From a checkpoint of a small transformer trained on Wikipedia.
Size: 9 layers, width 96, vocabulary 747, 0.752M parameters.
Training: a variant of Muon for these matrices, 6916 steps.
Each number is 128 + 32 x the weight over the matrix's rms, rounded and kept within 0 to 255. Layers, rows and columns count from 0. Numbers have three digits each.

# layer 3 attention query, 96x96, rms 0.125, rows 0-67, columns 0-95
126181135098123124140089068142140181072155112134117065095113113079125144131111185126106119117149122134169127144160115195119118098104088125143118129112102123119108111153105161126107158066092143147132156137175094161123099203153091115116102171201146081192159145126145182157144078129128143139
209059131122147118125074152071194143129117121177136130095133088094136114078122099142120115135158095137165130179168080161123103077157127065147103129144141123116053178118168095141166119142134096140110125115194110133171099094145148132155111148125140077076137069144124178147130087103109122105
128102169124133141105135047163056095158131074069162106132122118111123136045172172131146168096135099165161152139131118110133093115132116169101135131096150184103186099128141147138119107128174042103099112112105121164146148105126127171152121145101159145217048113121162157164189112135109129103
143142154133094112136105066153129129116135121155138087197077156114103071166117105125097098131173157084128038119146078187120123080110137098091090155148173140128103195109125127086130169121180128132172094139159117103146113095176165117130131165186123114176152153096117126166114080141165114067
143118101105097097131143142130110127134121108146107109104149166125121117153132099160139112114112137136112112167107156140161079140126161116132155108129145141110115112134122137122123076075126127143160110117127175101149148173154133120133121147119092138083160133133153130146144138144142116105
162116116146099130138148141072112162148095113102140113114165116130130072118124089108074148130126108119110114091102152099133146154117127137129121095172132140133151169206138064133085153186122123111156086095093093162138146124157123169156153145098170122084101117152123162122095125106156184093
114156134141117109109122158129149107142155113136173162080087131126136154122091097119102123174115161127107114119114147135072133104116174129203096184103122146169162132116164062144106069070106107182114099152121153129171133131111130099164109115209144108129151094114098161128161161155084138120
089163161112153083137128102111124075116113115146119158144173149073083116148179103085080159121124136168100161130151123138135098137094065105133157131164135126142141136210154153142129126123093157163110103090137143106113143104116150076151107137136102140075098158105137114146150086135107076145
160132141119154105141108110161163178126063157102127176149106194119167133133113162126123119116132115189152146170114074163123134083178127094171094130080129109083160138173099051075171078076149174109152113162142158126120069136149118183071072169153119075113168076159123093172133109144148109135
127128114125134150162078092148104061102149078109132173127149084119116193086166102111173173107093171113119103162136152087144089099100131118090153099158118088134109150109079105128096152166140144142106130199082159171105115124151202174128116125120098186118129113125086115146146139157113170095
146126091091117108165140102122100129117128153132117153123138120166062159138095117145097138088136091093117172122070104127177171049106167164187142150112110203170092119224131089143149124145095115143085169176163142120121141153152156105111138113137115063142058130144112122141092116148091138157
118146101149101125113142092092106098089137150159063148133155095133134104088112132138109134131143116155147144144108169107153170115079125134114073117110141171174112194133172121119090094121150195160157108172110139121128156159068163084134146106122142094133141144107096112068157117117206084123
175105163097175126147100124147074109154121156132138118127117106109184171102104201108144148163114123146098154147131158160122065178114103137190121122102162103128079097169107085085162156083111170132081067188104145153107157079120105163105093127131162156160069185121162079073173146118104120115
136113129163071129106183110138117086145138130135140124149122194090116109112150179128110121112154157159110146090156130075207078164112092131101125160127108107103095145054092150163162087094114080107208169156131137136158180045070201184109068076116131143144046126121138119142157062166120191144
106127172110115058099081128163161121142195106136167123118125115146103119082127148150067109106120101132149090206103101161123118131102136065086140166173150181130097146142120164115097114140148145092103094176147134130141110151093138103084142156125148164157151111128157030137114085164140126149
135157108165108134172126105176163153105176113137092130123135122190163137160101099110099142114069182114146111116142065147111142105077079102111121162163124128080136125124199122101086114144169122165133122200125119074172172163080204164073096104100112138098083105172112148115146163165132098054
109099100102095084198197114178088109114092117121080116093165110130131144138190110149113190144141168157132121123110173070066122100119107128147114115136142140082115118104163160140161128209146077096115114084133180211128141119126138094108169149162099147091123111122120110101105135160136117142
066127130182103155121132144125083180101138140136060186149134137142173160168158062125176153131056144108140091147059165144083141149192104149137116148150149073097154142098156117137128100121053140102095164118154124108147116091056194120134153139132125097174048121154141148132120103158163151148
108176100150147123135131140101079132123151108122112107154091169119177181103147136111120112095152122142160115109137099157148142148135111131184128154187086112150081159136180108125141100154142132154137092139171125108112107142143092125051086096144115170132156121142083146125137082114160167119
160159148146124154156099144147126131176059087167088143101107187092101105077217143102132117128152140118154131141087176105168124157105094138129129121079136132187119090119125142122158138124100098126093146113111123121131061145102139104106107148088106136106144086117146138133186119160133140125
129129135115155083157143086100162121166098152150126120129088110123138119157138157140147164119162069110122111191120153091076112120097081133085108110115112059133127118143120109105132112140165144115128119108152132094113169127158085150191105111098135147135172134155117163111116164193088142170
168175157167059161143118144113182091125138076110093123063154159126155106154057170103147140159145121084072124108097106124128074175162132117101152108120139114145114128148147193122125115105184129189120122134105162140099111089158115110076113110086138095138106125171135161154096115145144118102
180135098096152145174082113099151160094100138073147113099162128167129137134094105098093101162091112155098160113115135116108126126117064203094172119096119141138066101080194174088123147167104149111066131106190175101112131162131194156172140099140159173109062109172171218101095120167115162124
130119136138087124145100142140118159085159126113114136176148153154123099123089142145155120129126153103071125152116170134171178103059121102143098131091205130146117146137083105118172118131125121154092098143217154143140081082074076109157106115110093121187142093171139182098152197107126120136
041145117049170140157086089108156085157125107120073166074063148171132074117119153195094113143207120125108126195073113103123122125140140111193117134163085130119099212106160156105082132171121189107086142139143148131142176121152140139115151132159110146080160159097119168155157115075112114120
129093099092160175138135125117128201128154103182141113135107135095149145138092135098071091181127074175117156185079134117091150114131163104138123131105086130120081143158156182151126110103104113150103120100150094197043143127163108095077098176118138097165222152123196175183121074053118157082
143172143156145133196095174156141207066166097106114163120132112123124083112143127139106159140105182173142142241143078076073175058144096074152105100123075166049122159162130122067068104136087182101101180153087063135113063130134133097108148075117161126125149132146144173181098120065144139090
157103112164134073174138138086150142181182091140128203102061141128114121151062136113142138143178080156114116116089131160238134114094163138157086144133116074106165112116097095084176125061194158077153152145156113113023065129171128128115120190123123081113130093137164172100151128102130121142
156149126105127136146127138135102116175119115183131092113157137095122178102108149075076138101143056076135131115129147081070142196164128092138095108125110132134164109123106168178106113135092159138129115150155170163135186136072100182113203119158111143098100117076094221100106230155098152073
141080168102172104128115166152105110137118082145148133134064166121141142152151126136110108117117112067162131117182132137188089128132061123099083110093100158195144079129110153118143075084207190170120073150106162117143117131149080134108141142177185130118134081137147162140081183041137111171
226127146137121104150083143138149114143142072043149190159108169170093093105113119103152141194081100174118099163154163087136112099167144198134114122125115151106138096082097115183128116156124149121108145092147180132071159091130103144104162090112089105124138099191106092116146070113141137161
115104119104122120199159164145144120108152112139139121133116147141176128138153166154226055159170150116096084139130156158140118057087110158067152150144117160143130133126095141114122076126129144107166096118116131121100183158106127116091167119110142107070133108059144104091166116134113118166
152162095166102130155146137097164106086179082168023132147131138110137170142092178051136108158127100145152086163149153153034157100131117164154151139097108116138151110118112175111153110113118141071050124103097101140139132160151085125108106177110123179138109116170184172139158120112120129092
152119139159116060036118131157157121091170112195147165143101070142086126135137127154086134159123156114091109119134199089130131144116094111112077133127166131165120119074076127128111117133103151199143197161145164173138127120080083122153138147178166129133119173167089146108150095126131148136
107133155096097133137120117143119116105124117127102148121138192126109172147138163162139126149150142101105099169079150143158076121147151172124068192119172164093134146052155077096164196098155116162139133126100139105087139100086110158101119152101066112159154119154165190068076079124141082212
152160122156130143130197099109132122096112109069137186159173161161106143133125133166180183097152171134131129123142102113173115089125082119135085135152139138158106166157101210068112072159144102120155153185058107126145125165182105146125132102107122095092095098158070095103134131149163112119
105168097112141118184139127109110125116086108141147108146112136120138177140164085127100126073109146126132118086135134133150121140152132152103130133126147133143088093110136117119118156162125108110132148131146115134134132160164107160125118136116119124120123136113136179087108107144125161148
102119162106157057135116097159157118135131112136104157112093101186120149123176109152130117111099139161164165125137149130127102104102118089181131135151111136138118083096192133102142130128120110106143112155014156155162111157109169103122125160104134106106105112203167079105096192126105180141
113118159148177136115162177079104065097171143129140169122132151126122165156136169106082100103124114115125126149117126084173154130109128162165083153172133129128111186127101131128132120123152117114136103130165121121054086137098152148065083135158110150062154123132130116155111124108117144139
112089129102127142147155122088113084120150105106098140133151147104107088133142111149147169094131171131096117142121136090138076148133134140071186150082166157070156158078131121114101108132147123102166082085140156100146136138135120145148136158112141137100112120168183160178109140160133128106
103055125132144118159141100147104154212107102199088149183146057166116109099149152154102133117193121136159150134089142113135146121155135091131124069169165138079118109138130144195111126129109150135131154157158160118112122082126120119098094137071178092114091139111119137169129103139171133124
173091109119149125103105123148121168091119091103136108145160116162115138164143102124087094163042127115146123190113146141146107054138127126190140109137104156097078120178068126101173072127122132091167179132159169108161105183129125117121135149151101134096098109171107144170118141067129086127
141147081201164105169116084095180117093112100117090144084115104156134161119128184098172128161136135140150120155069158152110098142137147088172092112122095149125068143153098120084166094116149171105144078184123156102130163126115114144083115115196102144194159103157072080175118084101165159107
122117116133157132119117109149126131124113151112158167157163107134089088155110076116105135152080163147137096108158169099149149109100136120146139061140147153160123109132103155139148109173104074075120081086105143074221127134154130125197104095121148122170114140109140134084157143086175127163
123127142132135117162073148105119101121097165132168157145119126160192140110142159167144135156054154154166077146165121088186141102101118155075127121130159076140125111116100113165146173094125129062106135133173108108166119099155089161119151096141115133160107101185133156170159133070099143080
081141166166096118158119116090126204155182126089099055159113088139145114121088106131124163128089121149103147155175113127099109134118118118178097149125179072158048148196104109145140164105132125127121135160148128139155121116080143178138120143119170133189113154111114113140110043147171122073
135100160139112113085149172157091110109126134147135072149070128085164132093144125090212166110127122079160053137161123136147055155122169105149111117196106170085120143137096121109106126106136101125113091124167158161118075178101133132157090115112121161114114168140146116140115167159120136104
142166143176125116087103162120164116166130060122141108152131149089158138189082069170127108127144094211166126156140120138094127091109099120145092108173115113147106175134164127137128143152164065139094153101099135145159175155116124094103056166091165016143128124081140116150141121204192100074
121156116176092140131147175104027172119166110095105147135175119143103139064161125126178098113160127134094094120137115150149092129124193152161088143094136116105141078117127035114114161079109111181105128149092087163129132151175115080145113127170136129106180160120085111143098128149150143127
143149162070156147122118099168147115119107124107129139202099121172126116094137122101145151133107138166181123140166065127083147103159133073133141153102085228129086167151125065105178156137107147087175113122104081096079082114153101126109128062118193138160122131135110162173099131115118128064
134087157080114064116155071134163168137132191152115078115125102156135158113168109169135098130149121112136150123161139202118148176128149120092097104128104123166127129182140142098124119063148161141132133114110097164111098119172096150104139126129130136077178129106159134139123149110148136093
090127129181112154112068049135139189153154092061115141134135102150118190130113159109146110158139137097136201086186177089210123085115064162145140060153087135148178173147098102077152115181155130079159177097094138174160121073102075158129150094089114114152103037149087150104097143085223184096
184104122145156122172115163060149086142139112117200126122118121116106141075212105099123091174129131080165108155140071155138152089075114089090145157145166156104183098144168106112091130121118115136103186109148072038094100132188107119148148170120131179114095141167169120170112135124086166117
138130119123098107133109144140125151186109102120082155114153124143130109175136144124100144204165077062124149104107145088117154090105114165115193112135130077080097153227127109173165078107191144049152173130165065168110098139129091163122128082172185105182125189136115154132086115082202090112
123159184114138167086120125111122127151174102134132139179085135096144172129094092138190125106143131133139124123162134136156114101152141153126120155120109137053074162065147155078090083139128119141085189152142144140137091130134096123137126158149131089125157117140106087107152106077133109177
120142139093176127098139102112140120143078148140180146122151152120120210135133159137171107111130123138121152095191131080107085109126149163145096158120147175138116119171097130158100094113090134100137114127090115167130139098115139150161120125137135127136144146114139131131099189109164051074
130181167147112076148174062145163141128122127096171154120068091100133133046188158109083065174118161179152202138129133108161105101177143111131095122154113146123065106203185176196123131044181130043137128156150091140116125062098108095148121089163147086126132154080132160156105115129080112138
078145136097070144146100160110094029134126118111123126119156145103096166103112135130093188174185128080131157126147147143120167189161124100118111076150169169121174155078116112155129118155150152158160118113101185143172128087132101153095124097167075143099064210087112126059083115140173132129
100042187113102081128088130144144110156118154133098137118139117150044119127120082172159106068149137171158145082124116158102109120177088157131091120132151152144116174169173133107101120138164195125125105155166127127082127136116132148187113127130093129147149085150117093132124138094075157084
187166084113108081113123131132135130155167170120127165122092093200114175102115152216129119157092100142138113075126149168140148103169101155114115130156129124119118135149123145150183099173131095187141092138152153165119182085133110058121133113164097103113112115168131094116092106131136110094
112116112126094096141136133107163108116109098142155146145123154155085157186120134079125147112133060063105185198174133136188068091139128094145167136155067111183089119085112175135118134135056114113100163105165139112173136139098108122151139103164141106147124115142128095118163129159084131108
171137089103151091083072128130187111106117085115092119133144118109138098139167113095139125129094174157138124130126151116177090128115115136144100150155163097067204089126051149150083169164147176115131119137115144164154149118093130100109100095220161159069091136112120155118114079180138152160
220096090115138155065128116089080122130113125200159094137196184115162147091134092129152106131137121155160147110109097114148212154114113113149121102187107095115082084050126128192146127160077188122197141120137101097094089094109130115082115109072154145170146119147153147132106167131136094108
140133204162162175139171212105093121105112130093052103143180103111109093142128157182114094068115137139148109127139095117106092111143084149111161082169138055159178172102086186174202148111079094165147154120147078152109152140142095180118142127125084135133136123106153078125086114108157093143
196091105136130090154108154078174179125119105178179158088139068191126128173230114127067113115177134102054142111150194143162094105114155134101052134078104080132114146155059123074155195116054162104116100126150125155120133163084119145093091104145171126188170140119151127156173194103139133089
148145119181064136150179107073203135112108208143108111043106128125097095192062142141125106127153132155172113168126146151166147103135137111142111068158075148091120129124159130106127125109122129110101125155153059195127138113126080069114123138150120108122141127178108093112140050122167189094
143160143137105130108132098140098083158109148078149139051095096107158148139180130124142046152160133157113113180116173151145165175167172125120187105074114110130102073128121120130103156148164208174108077072083103129035087104129144157069172146126038157085198104116159130150118198090156074087
160105159100104108162157135162135123161096122180147128106127118115119098085134177122117135160091128126104103127126094124119123128153113168205082136117113120130082076153092183163167083121139055144087136107199141092171143196104056134115096051146204148132125143208073120175123121149123146135